config = dict(
    num_hidden_layers=13,
    hidden_size=256,
    num_attention_heads=2,
    num_key_value_heads=1,
    head_dim=128,
    intermediate_size=1024,
    vocab_size=2048,
    hidden_act='gelu',
    norm='layernorm',
    norm_place='pre',
    norm_eps=1e-05,
    positions='rope',
    rope_theta=6430.0,
    rope_fraction=1.0,
    qk_norm=False,
    attn_scale=0.0884,
    bias='none',
    tie_word_embeddings=True,
    parallel_block=True,
    init='trunc',
    init_std_qkv=0.0436,
    init_std_o=0.0,
    init_std_up=0.0436,
    init_std_down=0.0,
    optimizer='adam_variant',
    learning_rate=0.00156,
    beta1=0.9,
    weight_decay=0.048,
    lr_head=0.00807,
    max_grad_norm=2.0,
    warmup_steps=411,
    schedule='wsd',
    decay_fraction=0.705,
    decay_shape='sqrt',
    final_lr_fraction=0.0,
    batch_tokens=65536,
    max_seq_len=1024,
    doc_mask=False,
    train_tokens=614500000,
    max_steps=9377,
    dataset='wikipedia_en',
)
Each number is 128 + 32 x the weight over its row's rms, rounded and kept within 0 to 255. Layers, rows and columns count from 0. The size above them is the row's rms in percent of the matrix's.

# layer 2 MLP down (transposed), 1024x256, rms 0.0648, rows 894-946, columns 64-127
size [ 97 119  94  86 101  86 102 106 100  94  96 104 105 106 109 121 104  96  86 111  89  99  99  93  94 100  95 100  92 111  86 105  96  88 111 104 109  93 108 106 118  82 111 102  92  86  99 101  88 103 106  91  99]
[[214 106 176 144 104 132 120 164 169 129 189  94 119 144 184  98 115  82 137 117 126 136 163 147 124  94 134 173  76 110 170 116 145 105 126  89 135 122 152 109 114 249 155 117  98 120 166 150 114 157 128 145 114 103 149  87 126 118 103 171 153 147 119 116]
 [119 124  65 168 181 152 130 112 151 143 135  95 161 138 224 150 110 135 104 123 144 135 211 111  81 103 193  91 172 209  83  80  85 121  77 142  95 143 101 149 166 124 157 146 150 122 143  99  97  76 128 152 132 111 101 177 127 146 198 113 141  58 136 161]
 [ 76 144 150  93 149 129 142  92 116 129 128 137 134 187 131 172  85 185 111 128 111  98 218 122 155 124  76 153 120 104 102 114 117 202 112  59 141 144 121 106 144 188 102 110 138 127 120 107 138 134 181 103 134 151 126 107  89  86 140 125  70 146 161 119]
 [136  95 149 111 111 144 107 131 176  82 154 140 103  89 165 125 153 175 139 183 161 120 109 162 146 151 146 131 124 196 116 155 154 130 164  97 173  81 125 171 100 128 127  58 131 103 195 119 104 147 143 131  81 116  72 117 135 127 132 242  54 107 109 121]
 [148 131  80 114 133 150  67 120 156  99 112 149 101  98 161 128  90  52 131 126 140  96 168  92 154  95 165 124 108  99 157 137  98  90 125 115 162 113 205 142 179 158 109 122 136  94 129 139 196 170 153 132 164 177 127 162 131 143 141  88 128  96 145 180]
 [156 133 103 166  43  73 144 184 161 133 137 156 102 106 111 128 125 218  99 106 140 128 113  95 163 182 157 121 125 104 104  88 114 126 137 156  98 118  61 126  69  74 140  70 117 182 111 168 140  96 190 115 169 145 148 125 141 164 120 208 121 128 134 171]
 [ 88 138 135 193 150 162 141  92 122 182 122 158  89 116 133 101 151  83 149 121  59 139 135 112 109 112 115 101  98 126 128 166 136 141 105  52 106  82 147 158 133  84 128 116 155 114 132 160 113 110 121 112 151 111  98 139 148 192 120 112 108 154  81 202]
 [131 135 150 145  45 113  89 103 128  97 159 148 134  76 109 131 114 177 160  69 102 138  85 116 152 170 142 168 124 116 146  69  89 191 131  92 111  66  78  76 127 119 126 113  67 149 133 120 112  78 148 156 116 136 145 128 182 101 113 111 146 128  54 154]
 [102 126 222 145  65 119  97  75 132 192 115  95 218 141 150 119  94  96 115 100 192 188 123  92  70 119 131 161  99 109  74  86  81 113 141  95 152 118 126  91  89 213 110 166 189 102  63 141 110 144 147 196 158  83  96 114  82 149 132  62 140 116 116 151]
 [135 148 126 140 114  71 165 116 107 115  99  96 173  98  78  97 147 185 152  88 184 198 223 173 180 183 128 121 111 129 141 113 194 115 144 194  81 160  76 122 118 106 102  94  98 142  99 147 152 116 128 144  89 112  96  76 120 162 109  82 131  78 152 103]
 [ 97 114 159 121 173 129 138 110  80 174 129 102 170 183 141 107 107 173 125 159 218 153  76  82 160  59 137 113 128 142 109  87  90 150 169 162  69 141 171 176  66  59 149 156 123 121 170  96 120 106 152 102 122 148  81 104 142  96 128 162 134 127 114 113]
 [125 136 126  71 148 107 130 111 153 131 153  86 135 156 134 122  90 166  79 132 125 140 121 109  98 172  36 111 100 190 195 156  91 153  78 177 121 117  95 116  80 104 168 154 134 156 166 107  95 107 164 181 148 143 141 118 146  96 136 187 101 114 114 124]
 [171 155 205 154 111  89 103 131 170 142 172 101 158 175  97 102 158  95 159  91 150 150 161 187 138 144  93  83 134  80 109  98 111 116 159 145 141 142  90 132 111  66 123 139 121 118  93 133  71 103  88 110  99 107 114 120 156 125 110   0 139 110 152 192]
 [120  84 105 172 141 138 156 129 131  67 146 110 136 142  91 138 162 137 171 130 116 160  72 143 149 135 153   6 106  87  99 143 174 120 131 189 120  91 113 114  95 121 152 155 130  89 154  99 106 123 123 116 141 131 113 101 141 130 163 144 134 139 135  84]
 [161 187 111 150 123 115 167  81 134 122 138  99 120 111 118 204 125  78 120 106 114 148 114 158 154  92 154 120 153  64 170 141 135 120 135 105 176 184  88 112 167 177 145  83 151 173  98 144 140 133 131 134 223 140 132 142 114 164  81  99 124 140 169 177]
 [116 162 131 156 116 122 109 141 135 121 144 199 143  79 139 173 136 153 172 119 102 176 116 168 145 126 145  90 113 104 146 121 125 133 157 134 136 143  95  81 142 159 165 181 113  98 104 129  77 124 115  90  82  77 177 120 112 198 141 116 136 130 100 174]
 [ 94  81 196 170  59 135 138 132 157 164  67 153 108  43 161 178 131 114  94 108 141 174 102  32 159 127 125 162 135  90  87  93 104 154 105 162 129  98 151 126  80 127 181 100  72 144 151 169 103  98 129 125  90  53 125 130 112 141 150 128 172 127 136 185]
 [103 113 119 138  86 116 111 102 173 152  81  98 182 126 103 181 132 143 137 218 164 110 143 112 122 122 154 123 135 133 120 155 119 138 144 149 130 142 147 115 131 116 139  82 149 125  89 196 100  93 128 105 158  84 114 112 156 152  99 178 153 158  83 113]
 [194 148  81 112 101 132 126 169 113 145 122 166 122 100 121 143 109 110 124 147  92  93 129 133 132 110 179 120  69 156 143 116 142 105 132 172  89 139 137 123 168 120 125 140 150  97  87 103 114 154 127 128 155  95 166  89 118 129 123 123  89 153 156 124]
 [134 137  97 112 214 152 161  95  99  82 140  64 159  90 111 117 190  49 170 115 128 189 172 137 101  88 116  41 108 137 122 143 127 139  96 136 140 114 115 124 119 189 102 110 126 129 117 164 170  89 177  94 176 205 176 141 116 131 122 112  92 139 159  63]
 [103 182 134 100 178 138 156 113 132 169 149 139 173   0 140 136 114  83 149 122 156 141 124 115 166 124  95 142 117 171  77  91 107 127  74  31 149 120 115 100 139 154 112  88  64 122 147 106 143 145 151 109 151 174 133 138 150  83 160 183 173  99 149 107]
 [100 161 103  32  82 145  78 176 150  93  69 111 150 112 161 128 152 119 158 118 117 132 180  79  93 101 109 163 149 141 189 103 122 132 128  91 135 137  91 152  55 132 123 111  90  73  74 175  54  75 149 120 123 135 178 153 145 135 175 181 143 137  72 193]
 [164 100 133 189 100 157 139 127 138 149 121 119 112  60 153 130 131 154 160 125 154 167 173  99 187  94 128  84  96  85  83 114 172 163 123  84 164 139 135 108  64 207  88  98 141 146  83 113 115 160 134 118 138 160 130  92  95  86 130 186 166 127  41 127]
 [115 144 133 152 200  90 157 173 116  58 155 136 130 156  94 167 120 158 107 173  46  87  95  96  87 123 139  92 125 131 113  93 131 127 117 108 210 110 132  76 136 133 129  83 126 179 130 167  76 106 123 163 165 136 137 152 155 163 125 156 111  94 169 132]
 [114 185 161 109  61 169 184 128 113 102  98 155 116  92 104  95  90 149 137 130 136 135 146  65 126 130 157 154 164 142 119  76 140 133 139 136 146 120  94 123 188 154 138 132  96 141 132 197 133 135 124 151 171  67 110 111 163 140 136  99 131 122 134 108]
 [210 102 125  98  99 134 166 152 187 119  47 134 168  98 101 116 147 121  96  71 146 193 128 121 117 186 167 150 175  91 158 160  84 113 165 132 119 147 114 167 124  97 131  96 107  75  98  66 116 137 180 110 111 110 159  90 129 166 173 110  42 143  75 152]
 [ 91 132 170 129 122  65 108 149 129 100 192  96 174  92 123 119 154 108 145 145 162 103 144 110 111 145 156  99 136 128 189 118  94 116  98 151  61 197  96 145 159 114 124 127  82 171 163 179 163 168 195 101 216 131 164  94 161 106 115 112 153 116 165 181]
 [ 97 176 129 149 128 148 122 141  83 139 209 134 164 175  84 147 201 138 105 119 159 117 107 104 109 144 124 148 120 110 116 177 199 148 136  99  66 140 151 133 136 158 113  87 148  80 114  78 111 171 151 154  78 163 107 132 139 194 100 103 105 122 113 164]
 [169 144 137  99 172 147 128 184 175 162 108 132 114 147 168 168 160 214 154 167 149 167 115 192 153  91 127  83 146 132 127 136  99 132 132  93 196 163 110 123 129 111 180 118  87 165 157 155  87  77  83 132  93 125 137 136 147 135 157 124  90 119 123 106]
 [160 121  95 142 178 124 176  99 116 177 108  79 174 137 132 130 130 131  96 154 133 134 144  86 101 172 123 115 113 144 124 111 120  71 125 180 137 123 145  93 145 133 115 125 137 113 105 131 131 135 105 129 132 132 124 126 108 177 147   0 197 142 130 137]
 [ 96 155 120 157 124 148 206 150 124 150 103 113  29 147 135 114 137 125  98  98  95 155 141 162 182 156 170 120 119 135  69 139  77 205 160 145 170 156 118 190  62 158 133 126 169 149 103 172 118 128 150  86 115  93 101 146 148 142 149 192 134 151 127 112]
 [ 72 134 145 107 128 104 134 107  38  77 148 107  88 144 130 118 155 197 149 171  39 104  62 152 149  91 102 196 141 160 129 118 125 113 130 125 122 174 113  97 137 148 111 119 133 157 120  82 135 164 161 144 133 107 167 134 169 161 159 112 142 147 141  38]
 [158 175 173  96 153 114 122 167 102 139  53  54 133 129 178 115 149 203 126 154 150 176 162 141 149 179 112 129  83 129 144 116  43  83 160 179 112  45  72 143 136 159 139 149 123 118  93 145 180 187 161  90 182 102 123 115 122  95 131 109 130 132 179 126]
 [127 112 109  91 153 124 100 108  98 156 138 153  88  57 154 142  88  94 107 120 187 148 115 169 148 100 128 136 135 162 111 201 140  90 158 108  98 131 104 151 138  99 157 107  83 111 124 154 122 182 111 118 132 144 122 141  94 117 131 255 158 153 100  94]
 [137 100 140 124  76 179 133  70 145 198 154 123 184 156 143 193 107 111 127 154 134  99 137 172 138 165  60 134 112 122  98 105 133 118 159 123 161 118 138 113 131 120 154 119 171 178  78 110  80  80 111 107 143 150 114 123  52 126  66  47 182 161  75 113]
 [179 129 111 128 114 148 166 121 140  77 134  96 191 140 111  99 203 131 139 111 105 152 106 111 104 145 129 154 122  82 120 106 155 193 127 128 191  88 129 111 125 113 172  80 123 170 131 127 131 117  68 108 115 131 139 193 148 114 157 106 143 128 136 126]
 [133 149 128 135 191 157 150 116  87 138 149  83 178 127  81 146 115 146 128 148 187 125 113 141 130 106  70 117 119 133 105 149 171  56  72 104  70  71 119  83 148 136 165 118 120 145 179 126 168 137 121 164 100 195 186 176 142 149 131  94 139 122 154 146]
 [ 88 112 134  76 128  94 100  70 105 128 169 138 123 130 135 162  98 136 119 106  85 148  79 113 175 168 114 128 114 134 111  80 138 192 141  82 121 123 159 168  68 110 120 128 118 137 114 138 130 135 167 139 138 102 115  75 153 154 114  89 170 135 153  95]
 [ 96 137 145 149 192 173 182 101  86 172 135  87 131  86 141 104 102  50 165 155 137 171  84  85 198 108 100 133 132  58 166 163 146 111  95 111 102 150 149 150 198 100 135 111 135 127 134 133 122  99 126 122 179  80  79 113 123 137 179 115 116 133 143 192]
 [ 55 127 148  95 144 172 136  84  89 166 155 101 135 116 159  79 131 160 132 111 132 125  97 133 120 117  87 151 120 128 116 106 132 106 122 128 153 123  92  97 150 141 174 132 140 143  96 136 145 173 119 119 139 125 111 188 177 142 136 156 114 109  94 111]
 [131 104 149 107  62 121 116  75 134 147 156 176 126 155  46 106 121 110 137  93 149 120 166 174 130 171 114 146 132 139 141 102 106 140 149 108 123 144 133 105 155 102 161  84 173 108  74 157 151 120  78 129 157 101 126 114  98 110 105  93 142 160 145 126]
 [123 109 155  97 133 109  92 161 165  80  94  96  72 119 106  89 163 163 144 153 117 137  93 160 169 147 173  87 105 137 186 125 110 122 147 155 124 150 100 131 106 106 163 123 143  74 157  76 132 160 121 133 132  74 113 136 176 143 106 212 182 131 103 128]
 [135 135 150 199 169 173 119 111 137  77  98 103 144 109  93 152 150 125 184 132 149 200  81 175 154 164 149 166 156  94 138 150 128 114  81 121  88 147 123  97  94 119 107 126 159 102 144  72 119 148 140  94 116 108 155 178 147 104 103 104 134  94  99 186]
 [145  89 134 109 143 108 109 104 102 140 180 123 145 182 123 137 134 124 116 154 134 148 130 171 127  90 113  92  87 175 152 137 113 153 152 168  91 172 119 153 198 138 101 123 129 154 126 160 147  61 137  70  89 110 195 117 102 104 108 117 172 113 151 138]
 [140  86 126 110 158 137 205  74 123 151 141 151 165 189 106 122 108  96 132 136 160 120 158 107 162 110 174 159  70 118 161 188 184  49 104 187 136 126  93 116  97  46 188 102 122 141 118  51 122 152 151 189 123 142 149 149 109  90 124 153 162  88 139 110]
 [110 131 143 147 168  76 144 110 119  72 196 175 137 152 126 100 157 159 173 131  88 147 166  94 185 151  67 134 102 168 164  99 111 102 150 126 117 136  88 135  55 101 170 124 138 123 127 103  65 132 146 101 129 110 163 109 151 148 163 148 110 127  39 163]
 [ 91 128 113 111 117 121 130 115 140 178 138 132 131 130 146 140 135  71 156 119 112 109 107 170 149 141 191  90 122 169  96 159  79 167  92 134 165  75 109 134  51 113 153 135 165 144 128 155 165 108  98  86 170  67 164 160 190 144  38  89 176 148 107 156]
 [118 111 165 164  92  91  83 114 137 130 136 136 124 114 134 132 186 111  88 159  64  87 106 159 151 144 174 126  81 164 108 130 102  76 142  96 178 161 144 152 123 129 122  95 103 142 120 115 103 143 111 129 108 109 111 142 138  66 148 176 108 154 133 118]
 [159 113 121 120 163  74 150 134 109 178 197  85 156  38  93 122 194 133 125 162 113 160 128 118 116 132  87  93  96  72 144 160 158 124 127  81 152 150  98 127 139 138 156 127 203 107 139 105 121  88 114  85 148 147 100 171 102 141 102 146  73 157 129 107]
 [146 104 141 136 167 125  89 135 178 176 111 124 122  64 166 140 131  93  90 152  97 117 111 129 149 123 170  72 122 110  87 104 102 127  82  78 109 143 152  75 145 116 154 123 119 169  87 172 129 121 125 150 128 136 163 149 125 125 112 178  90 198 130  91]
 [122 117 145  95  93 119 150 126 121 186  96 151 123 154 110  64 123 139  57 137 118 143 170 144 122 127 147 119  80 137 203 110 169 128 129 154 126  64 154 148 104  85 155  91 121 138 146 155 125 110 153 101 158 146 145 123  77 147 175 144 118 148  80 131]
 [115  55  99 135 171 117 115 136 127 170  86 132 130 129 176  66 107 103 101  96 131 171 166 128 171 143 155 121 153  71 103 141 121 130 119  56  62 123 109 173 184 154 110 121 164 174 136 128 122 172  67  86 115 105 110  42 141 123  79 194  88 140  89 115]
 [ 45 149 164  91 143 138  84 120 128 130 168  91 135 127  68 151 104 134 125 126 156 128 113 125 140 163 136 171 154  93 109 140 182 112 150 134 148  97 119 128 164 181 105 105 190 166  99 165 125 139 139 102 117 116 130 106  86 108 157  70 170 158  98 119]]
# layer 2 MLP up, 1024x256, rms 0.0725, rows 895-946, columns 64-127
size [104  95  95 100  90 108 101  99  96  98 102  97 108 104 107 105 103  88 109  94  98 100  99 102 100 100 100  94  94  93 106 103  86 103 102 106 100 104 107 106  85 107 103 103  89 102 110  90 102 105 100 100]
[[124 129 124 159 156 121 151 137 102 119 139 134  66 146 141 131 117 155 150  84 130 112  90 165  92  63  86  87  99 120 125 154 119 150 139  91 129 120 107 124 128 128 159 142  71 160 161 118 142 149  96  96 160 115 121 141 153 192 184  91  73 157 152 135]
 [183 155 143 176  63 147 101 125 152 111 151  59 120 150 141 100  93 149 144  90 144 137 149 197 139 143 192 146 195 122 167 173 125 121 207 129 118 111 197 108 121 143 122 195 129 167 148  84 156 132 116 132 106 102 106 111 171 163  92 129 105 101 153 138]
 [111 112  76  69 129 182 169 139 194 107 192 122 177 116 225 100 111 100  97 156 144 114 144  99  87 118 144 154 119  83  88 168 145  92  87 159 147 152 111  84  87 158  78 165 128 123 119  91 137  99 190 143 123 152 161 154 141 117 160 122 151 106 141 137]
 [110 200  99 127 130 136 112 136  82 119 157  66 151 177 101 129 141 128 167 105 139 134 161 131 134 119 109 144 109 105 113  88 145 153 163  68 167 113 102 109 109 164 141 177 130 153 105 197  85 149 168 171  91 144 121 130 144  95 135  77  93 143 110 166]
 [185 149 127 105 138  99 111 188  86 161 150 180 133 139 118 117 117 114  92  88  96 128  57 108 125  94 144 185 101 122 108 108 131 154 127  71 152 119 199  97 158 198 122 118 154 189 119 143 120 131  92  98 120 148  98 119 136 117 160  86  91 131 158 130]
 [125 182 150 137 142 145 143 161 161 147 143 133 144 224  84 146 123 172 185 153 120 158 137  98 110 110 121 124  93 106  55  88  99 103 126 138 176 146  70 121 130 116 145 171 144 130 140  36 135 196  84 131  62 139 106  92 165 111  69 105 133 159 108 140]
 [185 202  94 140 161 165 154 147 154 152 179 154  94 147 103 132  71 134  71 126 145 109 134 142 105 105 115  96  98  51 153 113 113 105 135  70 164 110 104  71 195 163  89 143 120 143  73 136 147 182 127  80 116 159 104 141 138  84  93 142 133 113 122 151]
 [ 73 130 172 154 152 125  76 177 163  98 127 160  65 157 178  59 100 114 175 129 117 118 128 132 159 117 165 135 115  89 115 127  85 139 105 154 135 148 113 117 124  93 111  84 122 135  53 166 120 140 119 130 101 165 136 122 160 100 116 114 152  67 185 158]
 [126 144 141 130 124 109 142 137 160 140 130 124  92 146 153 148  87  50 109 123  88 117 153  93 107 127 119  84 167 112 138  54  82 111 158 139 135 117 106 117  76 118 104  90  75 110 146  81 121  93 161  66 135 143 136 136 147 108 123 135  60 119  84 128]
 [176 155  95 142  83 139  81 148 111 115 107 157 139 129 149 139 101  98 115 112  71 117 120 116 135 199 152 125 147 110 139 187 165 178 133 167 147 150 140  90 107 154 106  84 116 152 115 103 139 185 149 162 223 109 116 226 145 124 230 108 110  76 172 148]
 [137 147 129  77 115 105 156 180 163 155 156 164  72 163 110 115 153 134 182 115 113 136 134 148  97 159 110 134 127 138 118  92 114 132 137 170 141 155 118 139 120 134  68 117  73 127 136  78 142 145 127 137 111  56  83 128 188  92 120 128 176   0 142 159]
 [173 154 150 149  90 130  58 105 133 131 127  69  55 162  92  76  67 166 119 124 111 182 131 132  97 136  83 104  68 109 120 174 106 104 138  95 111 160 139 139 143 108 144 146 100 192  76 206 185 178 103 125 100 152  96 116 171 148 157  87 146  99 153 149]
 [145 107 145 176 116 143 150 158 114 110 103 101  89 148 176 156 103 147 174  89 133 102 181 138 170 106 146 164 166 104 106  86 120  88 111 126 194 157  98 123 128 123 156 129 113 127 104 195 148 137 181 119 126 196 151  83 176 107  73 115  87 107 135 155]
 [126 151 133 122 154 105 126 136 118 109  81 131  81 121 155 130 112 129 120  97 126 116 102 138 126 106 189 126  83 123 166  91 147 139  94  84 127 101  96 149 133  87 151 108 151  91 168 149  95 170 133 106  94 125 103 136 136 141  80 115 174 107 169 151]
 [141 151 104 207 126  74 178 178 155 101 194 102  40 132 119 113 124 122 125 180 200 135 143 106 118 112  85  36  72 117 134 117 116 137 171  90 138 128 144 125 100  92 143 180  86 171 119  97 156 149 122 157 145 136 178  99 152 153 113  66 116 103 108 124]
 [ 99 109 105  93 163 137 102 133 132 106 118  93  95 163 125 161  81 100  75 117 116 152 121 121 152 209 149 131 115 181 142 139 148 190 129 111 168 193  97 109 173 104 140 139 122  67 163 114 142 142  89 148 135 163 176 164  61  48 104 113  79 122 186 114]
 [132 129  97 107 112 190 173 117 182 104 144 133 145 172 125 136  80  75 118 152 161 108 118  82 106 140 187  74  89  88 152 119 115  65 154  76 175 142 112 114 107 102 155 115 106  92 116  98 151  83 125 139 110 174  98 124 111 172  77 112 153 141 127 198]
 [112 107 170 140 156 163 107 119 129 154 117 145 144 155 160  72 139  84  95 142 121 132 206 109 104  94 177  93 181 135 194 154  90  99 111  82 147 130 133 119  74 151  90 155 146 143 155  97 116 144 140 103 100 148  94 110 126 114 164 134 138 170 120 185]
 [129 126 118 105 169 125 113 123 118 166 103 119 133 111 106 125 107  76 131 169 158 146 136 144 135 145 121 130 164  90 166 112  95  97  66 122 171 115 186 122 143 140 131 166  55 107 108  92  99 163 160  82 156 164 142 105 111 103 135  96 138 109 114 119]
 [196 114  96 110 141 183  94 117 133 110 124 100 112 136 122 178 125 125  91 194  89 152  60 136 130 117 174  75 141  87  95 155  97  98 138 110  79 152 169 117 139  91 175 148 131  89 233 120  89  92 126 179 112 114 164 134 161 149 133 114 153 129 117 169]
 [160 184 103 142 130 101 154 111 108 137 135 138 150 156 125 119  97 136 104 105 137 135 124 176 147 124 157  86 101 124  86 131 133 180 119 165  79 111  78  92 185 175 184  78 119 144 111 114 148 193 134 111 122 167  60 128 134 137 179 130 126 158 141 154]
 [152 102 182 155 161 124 145 169 103 164 121 183 143 111 133 103 134  62 149 135 142 153 182 101 126 147 105 100 108  61 149 102  30 141  87 108 151 130 160 123  70 122 165 130 150 118 134 137 130 143 181  84 148 171 170 123 154  80 125 130 134  96 178 137]
 [101 115 101 146  96  66 138 139 117 142 185 136  63 156 115 108 121 139  70 197 163 127 143 132 108  99 185  77  58 150 174 101 137 166 150 133 138 131 103  43 129 135  96 113 107  99 166 110 131 154 151 107 162 170 130  85 172  70 174 104 136  41  85 113]
 [137 138  96 168 132 138 120 144 148 140 155 100 103 175  91 119 112  93 168 172  95 129  97 123  70 174 135  67 112  66 113 150 119 167 107 139 214 158 163 109  77 190 147 169  82 112 125  74 179  95 175  77 106 117 189 144 148 155 112 128 101 129 118  81]
 [131 147 119 103 143 183 116 125 183  77 133 120 108 135 145 113 134 136 121 172  41 135 122 145 107 118 131 125  47 141 134  92 135 110 164  75 134 163 131  77 109 159 159 137 105 131 108 134 183 200  99 160  99 122 133  89 184 153 155  90  31 165 126 137]
 [127 143 124 161 136 144 178 160 105  96 207 128  98  94  87 142 123 193 139  87 127 124  83 117  84 129 133 106 116  86 116 141 175 146 175 114 131 113 207 115 113 113 127 140 126 149  96 153  95 123  77 192 131 109 112 140 148 134  71  77 196 111 165 174]
 [113 140 127 133  67 132 112 158 153 116 130 128  97 140  94 160 117 112 116  36 103 118  91 114 138 137 126 101  87 116 101 143 123  97 147 134 183 102 119  90  46 110  92 155  72  91 114  94 138 167  73 147 139 141 129 158 119 129 112 101 144 155  95 158]
 [126 141  50 113 179 145  94 179 137  81  98 125 132 117 122 152  98  51 151 119 121 122 159  69  78 110 187 123 143 125  88 168 127  74  75 123  67 133 124  88 144 109 139 164 118  89  93 133 138 194  40 128  91 134 157  92 123  90 104 107 114 132 150 124]
 [128 113 139 177  75 103 114 164 152  71  62 174  93 157 178  45  74 105 134 181 148 139  94 159 147 114 148  96  93  95 192 140 127 185 159 130 197 176 104 154  96 196 213 139 162 131  84  85 166 162 145  98  97 124 112 152 181  85  88 127 108 133 171 190]
 [144 169 151 122 106 169  87 121 146 110 128 139 143 163 131  58 125 158 139 102 154 113 132 154 142  93  94 115 148 122 109 159 155 163 111 103 169 181  76 120 121  45 175 137 152 137 128 142 150 156 108  87 157 143 146 125 170 128 106 116  63 107 137 129]
 [ 86 183 130 229 178 122 111 156  95 114 123 107 152 136 116 137 122 145  79 125 129 114 165 121  62 145 145 121  96 126 182 175  70 102 113  61 190  89  79 156 125 185 127 163 184  91  77 152 134 178 151 126 101 168 105 130 103 110 110 108 167  91 149 139]
 [143 102 225 174  71 183 149 126 126 112 110 209 127 104 115 137 181  78 120 154 114 126 135 144 105 111 119 130 201 147 158 104 157  73 107 188 152 160 112  73 101 158 118 113 113 106 139 136 115 138 113  96 154 122  98 102 143 130  85  97 136  76 115 125]
 [156 166 111  94  95 127 122 100 213 149 179 194  93 116 121 100 128 148  66  98 107 139 130 117  89 139  73 144 120  99 142 140 137 197  72 116 128 109 155 128  72  91 128 142 143 128 158 118  92 175 143 140 169 132 108  99 138 110 162 136 101 163 163 126]
 [174  90 179 139 142 147 131 132 120 106 101 109  97  88 175 114 182 120 177 100 124 153 125 127 112 173 144  97 184  89 134 160 119 155 131 104 132 171 170  97 196 162 144 159 119 149 135 182 143 182 112 123  75 110 129 132 141  89 183 120 124 122 156 185]
 [195 122 130 131 104 151 199 151 137 176  75 152 119 151  91 147 186 125 164 109 150 127 153 105  37 155 104 116 105 148 195 112  87 155 136 131 172 175  70 157  86 165  90 130  98 108  82  49  97  87 141 126 122 158 157 127 128 126 123 112 138  89 127 157]
 [129 145 128 149 144 130 130 178 144 140 140 170 105 144  59 155 106 119 179 164 136 199 149 154 112  84 141 130 100  87 106 101 147  87 153  93 191 201 116 141 155 152 132 154 120 157  76 103 161 151 130 100 127 107 157  29 181  61  72  84 136  77 152 124]
 [151 196 141 125 124 119 144 122 175  82  53 185 125 120 131 158 126 133  55 101 135 167 149 120 138 145 166 104 130  96 167 125  96 118 163 122 124  92 105 161 126 124 110 150 150 132 157 153 121 168  86 176 141 138 146 117 166  92 149 137  98  53  88 167]
 [133 153 131 158 119 185 131 133 165 128 106 167 113 106 115 160 105 153 171  84 104 115 128 102 110 102 125 101  83 102  87 105 133 139 107 135 142 116  99  83 181 115  97 120 128 117 129 184 108 183 120 137  78 148 111 111 194 109 135 117 105 142 121 176]
 [ 50 172 111 128 153 135 175 132 126 173 169 163 117 156 126 127 102  50  83  97  84 105 134 118  61 130 131  73  97  95 135  99 143 118 137 169 121 139 107 124 158 150  91 190 115 185 129 135 187 137  99  82 144 166 175 152 144 129 141  86 120 159 130 109]
 [189 129 169 134  82 138 103 125 135  54 149 163  92 155 109 122 141 170 125 122  69 161  67 106 138 159 107 116 105 119  86 139 143 140  60  47 102 128 120  78  94 140 162 104 125 128 110 139 106  62 113 183 135 124  98 117 193 185 103  86 104  93  72 200]
 [119 165 145 110 119 169 125 148  73 190 115 107 159 115  81  98 155  99 148  90 122  72 120 112 102 132 170 124 171 104 119 161 127  88 184 139 139 157 114 111 176  80  84 137 126 123 102 146 117 131  96 106 170 144 136 125  87 122 120 126 152 154 165 151]
 [116 145 204 197 149 154 105 121 179 171 165 169  99 140 151 126 175  93 175 108 185 132 101 174 123 155 147 148 143 142 163  64 122 134  72 102 147 124 146 133 173 138 141 140 117 136  94 188 116 152 110 131 154  94 136 129 129 115 115 110 168 102 129 176]
 [102 139 126 120 107 142 139 116 142  93 125 147 120 167 128 135 143 136  86 119 119 154 157  96 117 131 172 138  83 132 111 132 104 175 100 121 150 132 149 164  36 159 141 108  89 160  76 122 139  90 110 140  70 156 121 109 133 169 112  88 123 154 143 127]
 [127 159 133 130 108 137 120 152 129 163 148 152 132 122  77 160  93  60 128 125 140 192 172 165  77 196 185  56 107 150 100 101 114 142 174 104 149 171 157 110 172 107 109 165 188 169 137 105 171 141  86  86 116 185 130 105 125  98  94 121 116 142 120 122]
 [128 116 150  89 164 118 172 127 106 110 140 150  96  77 108 144  76 162  90 117 112 166 143 110 146 135 117 118  80 128  91  82  98 103 159 141 134  76  63  65 146 126  87  93 112 205  93 115 151 175  88  90 154 148  66  95 138  76 136 127  82  91 145  97]
 [167 118  92 148 125 123 128 135 158 152 127 158  84 112 165 112 164  83 129 125 142 109 111 124 126 148 138  66 100 137 147 141 118 144 165 115 146 120 121 122 114  71 120 123  79  54 102 102 179 128 113 157 106 135 127 166 145  89 175  99 144  83 168 126]
 [180 156 100 122 132 182 147 148 154 113 148 122 144 110 122  61 143 112 182 129 195 192 113 130 122 172 138  76 148  98 174 137 100 114 100 179  88  76 142  92 104 123 149 211 114 131 160 100 156 114 159  89 116 142 103 117 136 142 112 101 105 120 133 145]
 [165 146  57 194  99 159 113 143 138 178  75 151  89 140 152 151 118 143 107 136 167 151 121 131 190 124 101 138 104 120  89 142 107 121 174 158 132 164 163 155 117 105 105 147 136 118 134 173 171 168 143 120 143 120 124  92 142 153 179 109 106  70 109 164]
 [122 140 142 138 105 155 154 165 149 150 156 107 143  92 156  91  98 150 143 188 147 135 106 165 114 132 177 124 146  98 117 111 140 145 124  95 185 114 116 118 165 108 187 104 125 169 107  90 140 188 171 137 128 150 181 200 137  99  93 129 133 131 200 130]
 [121 139  87 148 100 155 188 114 152 157 150 123 123 133  75 153 100 122 128 160 152 130 138 125 114 151 106  89 105 119 132 133  98 179 127 134 119 119  88 105  78  80 206 102  75 112 109 160 148 107 141 116 125 108  89 108 166  79 158  99 125  97 104 166]
 [ 93 198 113 124 170 181 141 123 144 152 160 210 161 144 119  56  92 124 163 164 164 142 128 139  99 148  87 142 136  84 106  69 135 132 157 149 160  98 155 109  89 104 110 113 104  67 161 162 121 123 144 152 117 167 160 177 103 108 124 108  98 156 158 133]
 [116 176 150 139 131 166 168 110 116 183 146 100 146 148 100 121  93 135  94 115 131 189 160 155  75 140  95  90  39 146 196 107  50 111 156  90 115 144  82  97 144 135 124 160 155 145  87 100 107 180 110  84 181 133 101 116 135 110 169 101 110 125 170  94]]